Weights of a small transformer language model.
Size: 15 layers, width 128, 4 heads of 32 (1 for keys and values), MLP 512 GELU, vocabulary 4096, 3.11M parameters.
Architecture: LayerNorm before each block, rotary positions, no biases in attention or MLP, tied embeddings, attention and MLP in parallel.
Training: 137M tokens, 4175 steps.
Each number is 128 + 24 x the weight over its row's rms, rounded and kept within 0 to 255. Layers, rows and columns count from 0. Numbers have three digits each. The size before them is the row's rms in percent of the matrix's.

# q: layer 11 attention query, 128x128, rms 0.122, rows 20-31,52-63,84-95,116-127, columns 0-63
# k: layer 11 attention key, 32x128, rms 0.106, rows 20-31, columns 0-63
# v: layer 11 attention value, 32x128, rms 0.142, rows 0-6, columns 0-63
# o: layer 11 attention output (transposed), 128x128, rms 0.152, rows 0-6,32-38,64-69,96-101, columns 0-63
q20 100:142117108116122090141200094113097152169167103134135121151111075128124126134114115138121122123167142128136129203106060075117159140122150124115124118151130158109141160121136110111118118137146108
q52 099:112133128113125135117144143116101129146137155176165120130133171166153119090107126143101141147140141110064116135099159113140115129117124160094162125178087139143112121096158155134153072132097126
q84 119:133144116110135164130156118149120096181106143139125135115121121114078115154166116118142120142079159114137124124109060112178123089140118125112161097129118127097130143151123118104106144091135129
q116 082:134128142100107129130147108109099131150101116123115172164142121151139122100122109124131098119136113117107144111123107085135107135097087089103105142162094120129092117122122119176124105190081125
k20 086:142131164142172085131102103129102168122152061143156113142117151148129087128071155136120131070158112146170131153146120111125164076151113149118164141111129113095134154112131147140143166070146137
q21 112:178091121139162100120188120108144151126120109127132089131145114137172150146138143130126150128128077088138159167102112107128132133128163109113147097148100124128125139102079136150138156104164094
q53 073:136114112130099149108173110184098147123133121106118127129101100139096080109135127130131119136065163141147128119097119089157114089112132112112140096120117108093153142174155143136161142107118164
q85 101:124141174116130137153153128153091155161095128146126112096116151179123151123110144117177138065138146112120084118101121126123135115162116117098151117099170111141112132123182144151161081136158118
q117 066:110141161101138142118129093147126127118183114118139063137155111089105106143083144138173141136075124117140131119111139129133098138140141112133118141088129128081124129155120120121106117151120149
k21 089:094137133119150151133106168159142124132164182136121134101106176089088165115139139163115115107148124110103128116146121142134189107129138145090149141130156102132104131152166165170104122138158154
q22 115:125096097102145112154163113101105148094133129158115122164123135157154141104138134153081126129134102144121176151140110121158106137105147108063047144152103136094139155102151128135115121089126156
q54 088:122096149106136160146160142165141169168127125141159145137108178159145142094083166110064155093090091124087155149103117073102098124137133128147171163127107133155125152119119144145127140125122142
q86 104:128149134116180147117119170179116092080151141135110111130112125170106142124169083136115138154177162113132084143070115162115142157119116111131111088132118155164115108129140151183146109140107129
q118 100:108136093116143125158170111112143120136165094127144115171125127144115131112096130095167091089126153152107163174084115117145098142142144139158109159131133117141094157123106105160125190137084153
k22 077:150115141154125095119126126168122125144094133112143150132141139131083136140125120117137129117121135117144141082095129142124151091101124137116143102117160135168119142111135137126159111114128105
q23 100:121146143147130110127108102089084135114134166080137117152113119107086123117126192153149090099108121111092140124122163137117130154132157126184112148115151149115093100137149128134126115115144161
q55 078:138159138144116099093120115110114135118106117093106117109147096124099132149178085140158107133148102100138111117160117130096124134158155077155139127099136100106134078137148105106143124101146103
q87 103:129112117131114095107122085072112119108148148115133080119135122152144132126109151138139092128130082085135163130106174130096135140134144093188131133136092108105120144110113064103103170139163165
q119 088:147132121108084113097091136137115104091148129098091125095135102101095131131109130136126106127093112110158101113154118127109106135140141097144139087092137122107116100111167114123136099129125140
k23 121:089118158134148131099080126157130095169135156167154145117131158097083150134146123147123085109125141121129131102137116154117151113130107124133157120131185121112132130122150113171144128122159158
q24 106:108140114132099164115150150123133114138153149112105123098122114147143078138111123139154133148127084136105130145094102140105142091156125148103142075151151105125103140120122139075087099145144131
q56 097:123118160147137133142156134127160144116107136121163159160154142081197126118118163120132163139172083139111111104123155132138101116098178146103157104103156130129131138114151136129106103085145086
q88 087:110112135140134121095137139150135108117129098129124154146127139141178131122151119144116082132146119161118134143094172082102122156150160106142106068161131146088175141151114148123145071130145183
q120 141:108153165149120146129161092139154119125093130102130130117162125095167142169127136155155169143155120120104098129143170094163145126096124138083118097114138129129169125109155121100091107120155072
k24 107:088128145142087108141141144118132177161157130114168142119076123135115160104117151169171089090140152125141102130139126101139149131116161117156124148081129120140151084144162131150108110141082120
q25 090:115106135141111174150117118143126137116135168145138124100102171113117131094098130097143147134122135097129097116097133154091115099124125128100115095132137135160079109128077148145129148162138140
q57 094:137134148130129131088151107137104096153127103144103157124125130147161115119128135107132091153093121182157168115165168141121107102114137146125138152171148142104141092116134154114122135071130120
q89 084:127132111126140139160129103161153100168104108134122126151136100102087134128115067094105153101115127166155133117118157102129148152116112102146149117153156125114121113106139171080169092150141142
q121 136:141131139126096116144143130149151083148157125122148114138136165126103099136149158068103130156088131166103132133114164172101116109123134150122140159128145166110157115110115104115108192122114114
k25 104:117121109099107123101113109121107103161141133143111132148145152116167145156173121123120127169113150081122198098162127165119119125179156150138129154159141107169113124127126118101102081098139137
q26 089:142127144124122140114095179102182129123115150119148144131142157144132111148149092117119170142145136149175095147144138131104105124138128104131115133131103122135165115133094102091122172115101056
q58 093:109154124114102096089136106138200147206092122113102136132118101116100108166148141123123096166144131112150121154142163140130138141132118116162116127119133111128145152141146113094123131126167097
q90 081:112147129110137146102116114150163187190115142106080166136129124139105107139135118150153133190165129158187091145112191087119097126137150153102160123137107119124127123147112142083103124101105121
q122 144:129144123101136095116143114110197165176108146129124111110102135166114116186169158120125102139133125116100113145174165089136143142137141129159118094170142118137075153143136142061133101115138133
k26 116:094139146089085113150115128131194161149092120081139118102142118166179110161154164139155142153115145085135126166157151133120110116121135101148132077162111136138099131125135148120104109121119100
q27 087:102139160065151149130110090192112119109120112136121116120135106088092147128114084127110134127149159146129142100150161084186133129125113150128080113116112145125162099116156110165164143124139155
q59 097:144132118127161105186171077150148107125115100098118078126128123152099106152111161116167115116139118157125107105159142111134094119132143166108146073120122087189138156150149104111149132115113153
q91 088:161148146122117108159139163113112141072107151077112117104141129141132133126082142085126151126160083107065086101129150135144134115103129142102137121139143134109152134094176164137123113124171112
q123 140:158158149115129131146162106148124173084106096101129102086142099143120103160137124107143119134150129156140106155151160129153100138112121129133140076127106139137147100105175118150135108079125153
k27 121:141157163126148160059129102166133168111149121099119151124118115142146158150121124140101098116136112129126124139159113141195122112147139107152094097126102147119155125132152118097137082101117149
q28 101:149117113143133160130110111129128169132147125137142131160095086144143140133108122132098116136154104158167096140143107116147098124139104108111116143130151148138158113139099143128143156118086140
q60 097:162136139130130134184102138127116143121136150089113140113124189134104134140151164096132129124113095146139127164135082143131130154106108134114140151082114129143114180156163120145169163159106111
q92 097:141075111124118144146107109111136110129107134077132108089129141144107113151149116102098171117114118163182068124119107141174145110139151110115194134103132102091134134148131111150121139121100126
q124 133:165105130157124115175039172126134151160124155093096148077088174154117145134160132134094137140119138120124116123153117115126153100131120105094137109085154125088132185177117124131131142119106113
k28 105:149139103142113126155132121076156139137178122146154155105104133130124100115126147096154138136140132135097140156174092068142134086131146091113130134112109102121137151115093132122150133133111135
q29 096:088139123096125170134164177189099119108134134151103137187103107088148100102114077140122131139117135177185109100147106153114111107123107125138122114128123124162114125114127160178103134111149161
q61 098:117120089132124178143096135166110106081140101119107149155135086119117121131144102127123117142124145122144148092083079114124124110132136146119081113128103112160100146140108143142115155149154134
q93 091:096134125108183172155161139141111107132122119136113109094143104090113126119161133168127123097121126155107157121108113137137131124142140168099117143138139128145169074123181120104138162126132149
q125 147:119132108103143194168138142134119070092108132165075125114152114107147137134140115169100165122123139155116161122122097113139144119127081134135082103123132128175148107125108114129146092149167159
k29 120:107119161100149162178129131115148047083126112119105108113118113107076124117129101140159125100110145130154127098090116125101110142157152104176111108110132132150126101155090151122106127130100117
q30 092:142179151157127137086115160160106105155089171139110120102160141120114086173129115147121138093150072155140116120114107122124126092179144135109153147124101113163120107126143132152135153132113115
q62 090:134118146127108141140155081152116129127110083101116124158130137125137166132103112112155094129131083125145126124096127164133128134133144124122129157163089135139100151148169132150115129125130078
q94 077:139124092135106119124148168155106120083146121104143155153139151106133136144097126135151110129132131182136186097082119175150096107127166149113116131175117116128145148177110137144146155064067127
q126 151:135127185176123136112098182110114108127132125089111137121110134111135138148085129130125097099162075151094132128144136124145129127140127152085138116135136134167152090144130166149136128141112078
k30 118:092140111134105105125107128145127105143172126129150162136095151116117133077111117135108065185140120100126158097111114124112129134110138155080188122122142143122157152153137137161110163093114123
q31 075:111165117119104114153135115168113126100138145136123125126119116137139098086091161118155152117119126154105114093148118162108135111172115118112093134139142164111099143088148200125126110135162167
q63 093:141153138095179144172149151134176159092115115115088111160159159134171133124096169153157163142126145165118122135135151130156153116154144116161175147087116140137113157122128123116157153157155124
q95 079:122124132127125139109116110189140164135126079145077111134185154107160140140116136144136168133158128110125121111175135134125154113138143112098118112139148145106114174114134127121145140115144124
q127 149:130131145097148125143122147110140148116082133096091129187140133112177123108110183145115156124108114181095155125149145139107114130137163124165142187112124151131095155125109117127151147131119118
k31 112:097098111096159108149112125131154089097101120105060106120151150103142118141120176124153141114141100140076120114104131134109144120135155093158119136109177124101126142163132104104114127111121134
v0 097:125117086139149149161140072118129150145134117102080116129136106153126108134131160109121116123146081140129096151111113132093120177137160153113167127150100112103146157130109146168094096123143100
o0 101:134093123130145106088141096150146160158120126110166114119111078098111145127107128135108143126106092088111149168081134134128123138104121113128106100134103150122144095096115099120106155118119094
o32 085:171149138127126124117069121126155145077153118135108149172138118143134097127098114133160124134158125123084109112156120122126065124123123157121115174129140140099107125100117135156133119149123129
o64 105:120080141126149121127164104155117130111103135082108112077135115148127159132139160166153100141111149123156196091136129105155143100138124101145119085163100113157141102186167152146095139077131121
o96 101:131142099112139144175129136110113122089101117136115147131084153098083172135172126071127136152136123148150092122123122164109134153147139129126073161120139191143128132158140101094181088145136127
v1 099:118114109161096132116117124157126092101114104111185165116139136132164156075134163149146127124146176140183115113161102088111132116119124112148125167118122097141158143142119129151100125138155118
o1 105:169133145119164146173138143063139066125130163192136135109118134128092161107112079126119101137098133124133159126117107134094155103128097141117156140131129133168127131165120152170129139155119142
o33 105:096095107166114143120122148142110216109135148104116121103128105184153134122117154150106107125147111171146092111105099126146160103104117125092099126147143119154140073104142138102115126109134126
o65 083:141163124142094078100104144136086127124141111102186150144157182149079126113145104126163145105107127134100162137123124086170105105120144132113137139123121116128105151125128133122104145120150077
o97 115:135085090090122057114142110171116159159115158137113114140135111134108099151149152141119143130165111129128100106150110126084104162147141135138104139155175129116129140107167103103155110099159158
v2 097:130077091167138133149087141156163130135134116098112130152112103104171107144141087098135170137106131100142139143179124137135108136137096103135125116131124101128147121154114097138151128138138150
o2 090:151088125077136110143132135151107120095135155134103096097158091166128087113159140134130144107152164131149144097091104133146163094116135130115132118096102112141145136173144114169132135182106124
o34 099:131171123177168184141132131153170139100145136137130163136139126121132191117126129094140148130137122160090109135159105139122116110143104129162140132130154122139160092112165141131127102090167080
o66 086:106134129105088119183100158120106124153120173092139097119133067114095117140150128165127145132127155110159135161146146128180113131124137146127098112126134179091170117129150130116123113127073119
o98 114:079130122138104141119169124132117135156142106128142073137137136083134131177142128142103140114039127114095119125145101114113107140118124142116132128135090099108090151088115120087091150111131175
v3 103:109100109126145099148130126137162128104128197113149185108108085116132127125129159164099148127117131139117125113122138139139149159193117131110139134157115109147124130120134118159115095108121103
o3 086:119141102125111182139139142167155156131178132112142105170142100142125107149123112120134098120155172111107182155116117140135092108121103121131117125114150139128129158100110171103109143118118109
o35 102:167135134097126113100173114088146147162135112152128148120134117068126122148141122129137161138149116097131132118102154094125121145103125119126094139130085194172128127169133127137108109138115183
o67 100:101071107155145132130131099131102132095090117067121154147118134169127101148106141084119135091151139154103102073136113167127166122178147124068158097151150104115098132125133147147129146097124067
o99 108:072145151154126117119162149183116115151122140131115150117089123121131109104132134110158153119113158151110077170088128122120164131079125177166111141138117112147130132132132115154139122126143169
v4 095:115107148135140119137132166121157138092171115136130124119130137146129102102178125193090107130123130154132149106145134093170184145141135126117122064103133130140083138045130119134133157130138113
o4 099:119123164123103124132083118135139131125120136094108175138101097103103130147129119074157112153120159175127111168144145126120074117073104158135133142130105117138114095154177169127105099108115143
o36 096:130173104119178138139131146139131112147149105136129087115174120125134169134168162186115136159102123099133136084100132106156100158152139151116080102157168096135135169159071095122111148121139128
o68 080:146098164131126128121143170135119109110106084110135138113135129134111114119100123159136155084124145119078133076130158124146133137171142144141139116131128108143087143090148157158134107160131127
o100 112:097157120141098169095157174059114133161115090180129104151150134165113092123145119108130126100150125122131132131140147128113148133190122120152099133116134179096126132121101084132117136105142144
v5 098:160119141153117122144104159158107119120114109091123116159140164159128114092167114116178105158121136101125130195113158110113135170173158096130114106122127109129148098098153180151118128127136111
o5 080:175105124118146092081155119114079106125120136098137104115125073147093115147117129110108123155107098120124114114117169138138101137112105136109113138099099136135124157117116125125118147110086120
o37 101:104163129195100184134123101137167135133123157100089132124096148131128137135069144139144125113155128161130122101147071139113097127197140090153132121096134120085147113151134110149107120126122159
o69 094:119140122112126142099139156148115140125145125153203137148155176116121123118117092139143130138090135141102064112145124109125143118097175143065132135142126105137089102125123112126145137146109132
o101 118:099122139109133114148084122139140134135115128149145196121164149134149098153150119119143159086111129107125162153112116137121150100094144143156124084149129170148114109122118157150123148130169119
v6 101:092114169150161101107113149094149139058118146124102119101107143121125129085132072160161140102141152109128154142131155156157119079147157121155153129141143099104111160072134151118112122130118121
o6 098:154098114091127111133142095158104149111113145129111123173163101135114141163136197122149112158140161171118115118103115110123177150121137108164115142119117157097151128162170130115123109159135104
o38 090:115149123146122138134115154178169166116133132177122171132138134132147116124133087147097144128149103095176119139145133116106126096145127133071093116130087133111114146090083097130134133138175112